config = dict(
    num_hidden_layers=15,
    hidden_size=256,
    num_attention_heads=2,
    num_key_value_heads=2,
    head_dim=128,
    intermediate_size=1024,
    vocab_size=8192,
    hidden_act='gelu',
    norm='layernorm',
    norm_place='pre',
    norm_eps=1e-05,
    positions='rope',
    rope_theta=5800.0,
    rope_fraction=0.25,
    qk_norm=False,
    attn_scale=0.0884,
    bias='qkv',
    tie_word_embeddings=False,
    parallel_block=True,
    init='uniform',
    init_std_qkv=0.0362,
    init_std_o=0.0449,
    init_std_up=0.0518,
    init_std_down=0.0518,
    optimizer='muon_variant',
    learning_rate=0.0115,
    beta1=0.95,
    weight_decay=0.0,
    lr_head=0.0066,
    max_grad_norm=1.0,
    warmup_steps=200,
    schedule='wsd',
    decay_fraction=1.0,
    decay_shape='pow',
    final_lr_fraction=0.0,
    batch_tokens=131072,
    max_seq_len=1024,
    doc_mask=False,
    train_tokens=641100000,
    max_steps=4892,
    dataset='wikipedia_en',
)
Each number is 128 + 32 x the weight over the matrix's rms, rounded and kept within 0 to 255. Layers, rows and columns count from 0. Numbers have three digits each.

# down: layer 2 MLP down (transposed), 1024x256, rms 0.0517, rows 890-936, columns 0-63
# up: layer 2 MLP up, 1024x256, rms 0.0517, rows 891-936, columns 0-63
down890:170119155144141156135124134133139114162143136118077121144124145153088103111112123101138124159145187115117155129091140131162147152125146102141138172123113205122117164109148154158106044109159114
up891:166182156120078105131089166125147138110122114121118099151193140086143133156156152076126069092102108088128103162106169203163122089133087133093163066092140109118119173116152141150098150126090157
down891:165163102179171092151125123092150150162104137120125029093133094163105128036144147171111103140135139101131105108104122093115145139146141128107119136127145071160142164073120131074151146173122124
up892:136184161154030163117125131164176125139127099099113174124125175049186092123137157106111153125143115075129154126114155127139123095090143148119125143185082131177109168141144114094103191167088188
down892:142115120165116128146178127113073175157066099112108099134163099105123128072091175065088126203066147137082137167158115148059099213126179086125148160124179159155126109130170161115132152126134149
up893:033173143146180143123164152169169114141114082118089121156158168158125207085130158076127161168120128152116070123140117142125168109127102094162106161134093138098129155170103097136165102077054134
down893:108111152113128220081173037115107149154134158150122073104096132150171128104129111207115152139146143123151117107112157151202202156131151176076136170126185130135074113165150112097141077087097117
up894:094092117171091112139113086117137160133104209140158139068106104144109138147120125161150114114153106132184072147143102112083163119108135158151081137098040106165224088143181125135011147086153107
down894:151183140073173063093122083133140128123137096107105108157093102114222163094136132102093154140145138107149119098121082143148155084116111093080199135171117106184052141141098138104192101153146134
up895:121151156099150127127076131157110146121212140099132133106078193091150148120135082128073176084135132052136120106137134156104089153141210093110082126143123101172111163112143092096187151141102142
down895:128083154166130100145134099087185139092161159116095092088090150098160086128128117111127131103110102134140070099118132101142135139138111138164111118098140146169118142184145110093219147137156120
up896:112141156184103104130073096105113106188144105180090125129165150126173172140092123073137156133094056171081157130091158121129122111148138122102180173129039142103085133143161169135157178165182170
down896:122102118079068169101088199156118128147162077115135188117082105098136094140113173175064124138160131123144141128159128137158150068083115120089073080130100098114147115143156126163095147098165124
up897:130111134212114127138134104132129137147129154192193141136178099080123119170129092145094104137112089104120151153102131103138143158142131147125105112142139104134126167081172186085109088178123141
down897:172155133055138129138099098086137118069158123142116113119134090098203111133109158081089083085096175125083079156117115196132110179092141066095108149105129094178120111165104142164137131133103174
up898:085176137078115151183124124097089062088174144171098153129113156151137112126114118100148088137085064112118099050161085087102127113112152124096105139133190148185123170145154089155203118111101080
down898:138077134142175106121122192182139145161146153102147115120142143082115153145155135114172129105143173135136182199106175121107142155116117137139136158120089080105152103131093139149115098177152156
up899:191191085124152168075100106111189110109167080069105165084160122098174125143071134115105115096135116139119118128090156171163149113123108173165181134138087133072117115123097118201204091136123121
down899:133099085091148139099151153119189125151119158118173143094156101152137138172083117149066231087192147175147115080068202189093184161071098133078137096128116121124128120142077069131109087108115071
up900:101091023123067163082124136212155137151108133154096133072110136161068160136138110102093161096101119103086114133107110131081125110181150169164117137124116121105145159107093174154182097173125076
down900:148168089206103125140118177104105117093201154131134120102140093130062099114156151164129119093160138103167120114114149136104132134121096092103132150086133114227150106140125111127126168103127181
up901:121137115134190155066150141116089168144150097157181115114143100154184114175137128112146104104074099115097174151075113095098095090144167170134098138119147159163146148097132083075130143136104126
down901:137156130064062142059124161146108115165066111169117116116063117105148163103098092181090113093138193152142178169113110203132084134083127144086098145133164178076085106151102122211166086108151129
up902:217152108132124110118119130134101161144141121089085197069144120204203109182127167154072115157119146105148132172116172180145217108144051059148149101144119122086067150130138121132188143165155167
down902:109132121128145114092088115050148108104064122113102080146188128171153182161174097165081141156105081173098118122098125185102143151135123152077086132124165130158089104100161143110171107190106183
up903:162091136129093108154101097124082089127127141165106164175115083138112131188124118124175163173104141129103080174137190129129103164183058121176114136106156119111139115177070153126130134120099135
down903:138139168153079120075137157100160098110154125149139131176146118119163139110189082126185070180099194140062125188095133113114173069136141195129123141097098067139100086206131200082187175073128071
up904:123081164094144211063117209150130168172141106093121108105074112110134069151138171125141166163145189069135144124056068141125142136128089156149082159146049059130076090103163138173136143133125064
down904:154166141136129161179146088069148158129092166154159086136104121108139199081090118103142128104202076127127155154138106119146070123159153146102129137122148141162186160133120165069162142130097162
up905:125172129133147101153097121103122155066137136112099155089093169127028127172122164125084123062121110114201103136114159093139161109143110164175140112140129117150135115110137153133115108141144129
down905:122083142126135142119205138128110094151119122180130097168138129146199104089092101138164138181101128190095116128157113100157139137095137101108140168117165136088143119132088140183115135113142115
up906:089171148152145152117098135124094126116134130099094154132073139124165101148171193170136087118164169115129119118076082104081090065194120133095191076138131171113142101153112146134127190168105154
down906:185159116175072107154125120137085126074075111156175153138082101063087122160183155103083213134145165082153131058156107124104164146225131088117168084177123132130079144100182124128135173136154142
up907:122160165127148148085131163172144115144135131100129141120143124110147165159122130139136167122115168119109133097133119142091107102097127112105143048134086134133109116136111149104137123127178138
down907:148105077155088070157173132103140121104099135119072108114136111145049106127142143157156161107157080109148113166091133139170193126157115187188137165141115108139133179138190121126148110148071146
up908:119128135135146139113129103134129115108125116106145167083112112103083162189166129182133091111142139097095138121094149108147115107136059181116122075148196152038097181146125121145140076132140064
down908:139111137107132099186139142147098160145086145160118131130160091092138064066130110105109162152120098176087148157156130101123114145131162107116177140066147064169175100139108148083119098127144127
up909:186102110118154121173098135117111137127142127137128147106152140169119112151172150194146089128061045156124095155125124128100211122086129102107173145099171120130090164109156083106103102110107144
down909:123162204130195111078100115134110111091088153156061175102089114073179069082138064127103153132096091152129163149127128129107117146134097143128163140073134117103140145099102094156119145109102147
up910:083128150121129179137040172140132152145083159137126177157174113105162115135156076116192093107160213120095167141166075117092153134186139120082078119150126134104097125174118095147149084109133071
down910:068144122133204103160093096144112120114137157100098150136088161067163137151101168103154127185061144122119144137070102159187119131162103123123074152143090117045115160126209105149166062167114143
up911:064137151168113180104192123122159109116130134190122128146127141125127087135090115089129123097100098165163100136126174135149118126120178147118141120144133139148108126190138126156131086160139126
down911:134092092083138135138152144150163153104081178124155136082115117146153143144185159181150089163195122126117138153137126140084078139141065128129135167097105139147175096136160098096051136168106112
up912:121106080096112132142215101110091153124082103133109119106103143148198095151144098211095132107130114148145145113139127155113134114107214178133049107151111150136140147075143131093156119108124167
down912:161131103163152124095081164092166099086149077177106134143079098165143124125111118133091130139151150128096125115119117150087143103152082154166123100095081123107085130110092162104130132086131143
up913:150099062125145102135127110100143097066135109129142134110147115097180189098095095113153172073111040125149168094166086156155139156097190131115088143143069121141121103076135076157128061131143110
down913:098072233098134190145083123126132158147170111168117164158095148173147102108121095105152119163156135139117077107153159145114150131098121133083175130119172095113147102130105162169110134066039110
up914:132108164093106117119143087177108155094137137121078091156157100071116150166154116211129115098142130165144119108141162092160085133151160155077165127121072139155083151129139124123088157192121089
down914:119165089209155095169129190121118152194134117112138161103101094172108079076092106116107107111156129117101109172089103205101140144136110094145108143128090175085136134153167175096153105094149133
up915:148130108168084147095120137123131090180131116107095160140160195160116127159099169146169065188132108115087101172111088141107082146162185069139135157147106179120137139111090092151099133168094145
down915:103095137152145097133165120131136129061095104158194182112127090143104115144152066117126156146072121119113146168131107092117161095120154140183085097112156062096139130142148120053129138124136123
up916:090080133076098149189127073102145119126038129103057087118091107127138190120107160124128124089084133154139117150142135095163096130116120137120132127096088187086125152141147112142117152125093113
down916:173180129097172074092113170183133138124113104198130117104148117164106149167168137105113140134199085157123181131129126128140163157157070094103146134107169100159103054119104152104142083149131164
up917:135099094065122152108117169142160121092111116138184174117118179131159136114117185145147146022108130096173075172189112102185084106150152152133103129147166147123102144103125152112070083196140105
down917:199181180149090107165126144155175174125143075112138093165104141111121088161134111186108107144170076127126077124094115124080128127101092217133163106107110138154107106076109098089116097112130073
up918:144138170170187142145108143084197171105204161116147189104132157128077173148067157092088133174165152125108144132018162118131085113151088119135140098095113172149133140121140156112183125155131071
down918:138202158106115126137090105181157080131106102160111117146122105112104095094113113122075145088135153118175217160138112134110083094090092076100106100105107131121122134191114108133109127095181135
up919:155217135140133183131135139053143110173119144147107159197115117136113132102165115153127156136118131107124121120127149201089149082153111146101126164180139126134183080159110114142132105125118091
down919:108157164101144121105096086165103107141143156165135176137158126173175126130194078133115138121106082104150130085055078069148127122144111115079074068099170088128119117075120133119146121125112165
up920:137118125117121108087107094151113068156127118109142125159122104133089133146136091153128138123148130070164120079121129136162093144164125121081151100104123107127087098107169118090179178104152081
down920:127157096158114124090163136113174153083096115132134129162147143126141172061173206102117136141100170148093190122153087131037169088140133159146193115238202097114131144096114125152100145122080093
up921:132121132128115124156154123123190118145112168140098130129102124102123175122154150135095113157183091165107182086163108117111131126132149172112089100132066153136103212114145162132134141133127083
down921:118052101121172164118140110139160112106088139123171164136137133147136085161103153125149125105059148027147120095097089121147134160173101118091168163204106075140129105103098123103142097089120164
up922:158160127102069099109160120153117155114088107149142176174121137131180177132075117149158183122073083099130122096115149155102089063123111168125075107117121164146164120062111109115122146158133121
down922:117136126111129124080138127119136169147136059157062152167143086060184124126135141147136136138140066135189085136144117138080078128142164107139122149155135156217143144107146157061054197149120146
up923:115128169058114101194133188106083127162132095121176124133118130101185082147166110147103150110151189092146095132152119111134139145176138130117102147116109111101181123116098124135101066087158125
down923:114144141110139133082144163141192104105113140099140193069092139147075115101157177099073079174106131153157150141144169099148083155085120177163122140126147133090106045155161111137181132137109133
up924:154143144170122115192140115133105082094131147151084182140098141080154120133080133120143091069125128126177133142111119143119054111193085147104156104191086052176089078130079132187140151157148145
down924:162135197129090068145092153121087122092202135139137105126103127100067125111166060190154165108154188128107130135165121111142108169085175116132118098132116169120162166175132115134083139114126118
up925:103112111115137165122101129085112154111125131114173054164130077178117125155146100132136149161116157088100093109142081103104143101158142104064124100121142157165166113115110174091154151098052142
down925:130091112206131128117136100111147094145142148138091115130134195129146129092145070160127172087212113136089145116118147140113112142090143132156144097149117122079099109096134142142116166199124160
up926:131200163149184125131148129092135133126098078176222155178078109050091132149040086179167125161147134143128097063133079203087094120140121152104139103114116062129160148093120170149155062163125055
down926:127074154164118140200096101142117168162158161139126108095090124128075138123094123126194159132106177105116087118078156132115140136182127159140114111108130142123094117125113085170138143095086132
up927:169162149141190111139106159109099136136109137107121152184111137140148187135157157148104178132151156178070093155147129145133066146126132111125186146089094150144106136115131146105080167108193113
down927:097089103096081090147111142133128122150151123086090098103150088092133075160121098159133113179119102079179175107085118107139178103135129127113045103177153134105123137130134156153141104149137132
up928:154102096136112059120062126117153069141150126118115132113062122116124095144137137141078146122100107071113133159157066066188158120120160138159140119105128127130133148125200145134155129117153122
down928:125120166155119102169148188127136125149108155131141122187152181153082169133142178138152146157039171172143069132083124120123117140159087146064126066190116117079123160103089167119143086194097096
up929:147145132131104132169144046169142168142121131143144159134065081050090164131136151162119164116069148126156098115131122126150107074145142150126095142162120167111089183097163183102176088127149143
down929:123152088178156128104088108058101096133189156173065154132097137129126170047098117092092175182107149121130180115064138148175111144128136081156100139131105125128133132143107138130132088133151126
up930:109114132119165150176110103119126098160144083107149149162078114134083183158018158130191099107141121168162171144187142154089191105097183104150147089184063117161171123141110134150072175105119092
down930:145082088110168132085137113108150112103169139153123168105167175153166126148135213124077110175108122116165098164108118080128163167186075114085116110109192104075153091096124145148071095173152134
up931:157096120154207114117131078081148158140121121142175154172130088147156192166061127113108149145135131123081171087111123107193079122173116077096083139127094138178107139125106128168088183158079122
down931:065104118161123082143112126117100089180106167104116130180129178107109106181121139014114101093173119119153176101153105113187158112204156084106127116136117150150165059104102110102106144092118142
up932:141085149091173078125126104101119147209181114120113132138144186116111179136092148101098087095146080120149133135083165115120099127096116121102137117072119098101101128115192155119059138070191162
down932:117054107165158142073130122183138155117176110082123162150066131116139121097191151144102176132067136179158057121096151188172154129068092169119110147072115130137116138129147139107131139195091127
up933:150114140136082130098107091160123106144136100175101038141137123146121172179150157123108117110119109179152107170125141029170121112139071151163111091125064133141109134083136121128152085151153122
down933:086108120135161179116144134112122161091135178143162176158110139148089149094114080125065142108117109144098133125125114216138152116123173123123151130131167148135189109179077138198111151089156099
up934:130151138160094133176152067144084082132132138189151105124082127114156153178087183171129159133158158168106117087076141122166103112103116152065112144173119216126144122193103138135140124144156135
down934:111110130128132124141161197099128125125126112122133108146118115151152089077101093121168109130124130128071155164150094093130093130138171126174135149068101179155149145091082178153123123079164126
up935:112094155123131129107127219167081118109194107140116118112130120113145164164157124125102110108155144156127159135141060122133174142145143152101064141128093125190158115130107119153079075177144141
down935:120139125130100111132130118067158138116076087165148148123102160129087098108114106173204120185136093185131126098080124111167095104122121083155145150161090129078122120116165116116180167127158096
up936:118106075087160117125155104073137155112154094154087154149083123097136126145168139145171130104085094113130085144159104180090107083155180178124099172094199173153172134168097112164179102111111107
down936:121112121123128089107040154090100157187151153071121113139139123120161133077127123123155173137169119190097087121098140171118084184174208164128070131099101092116180159109074147165131149120105122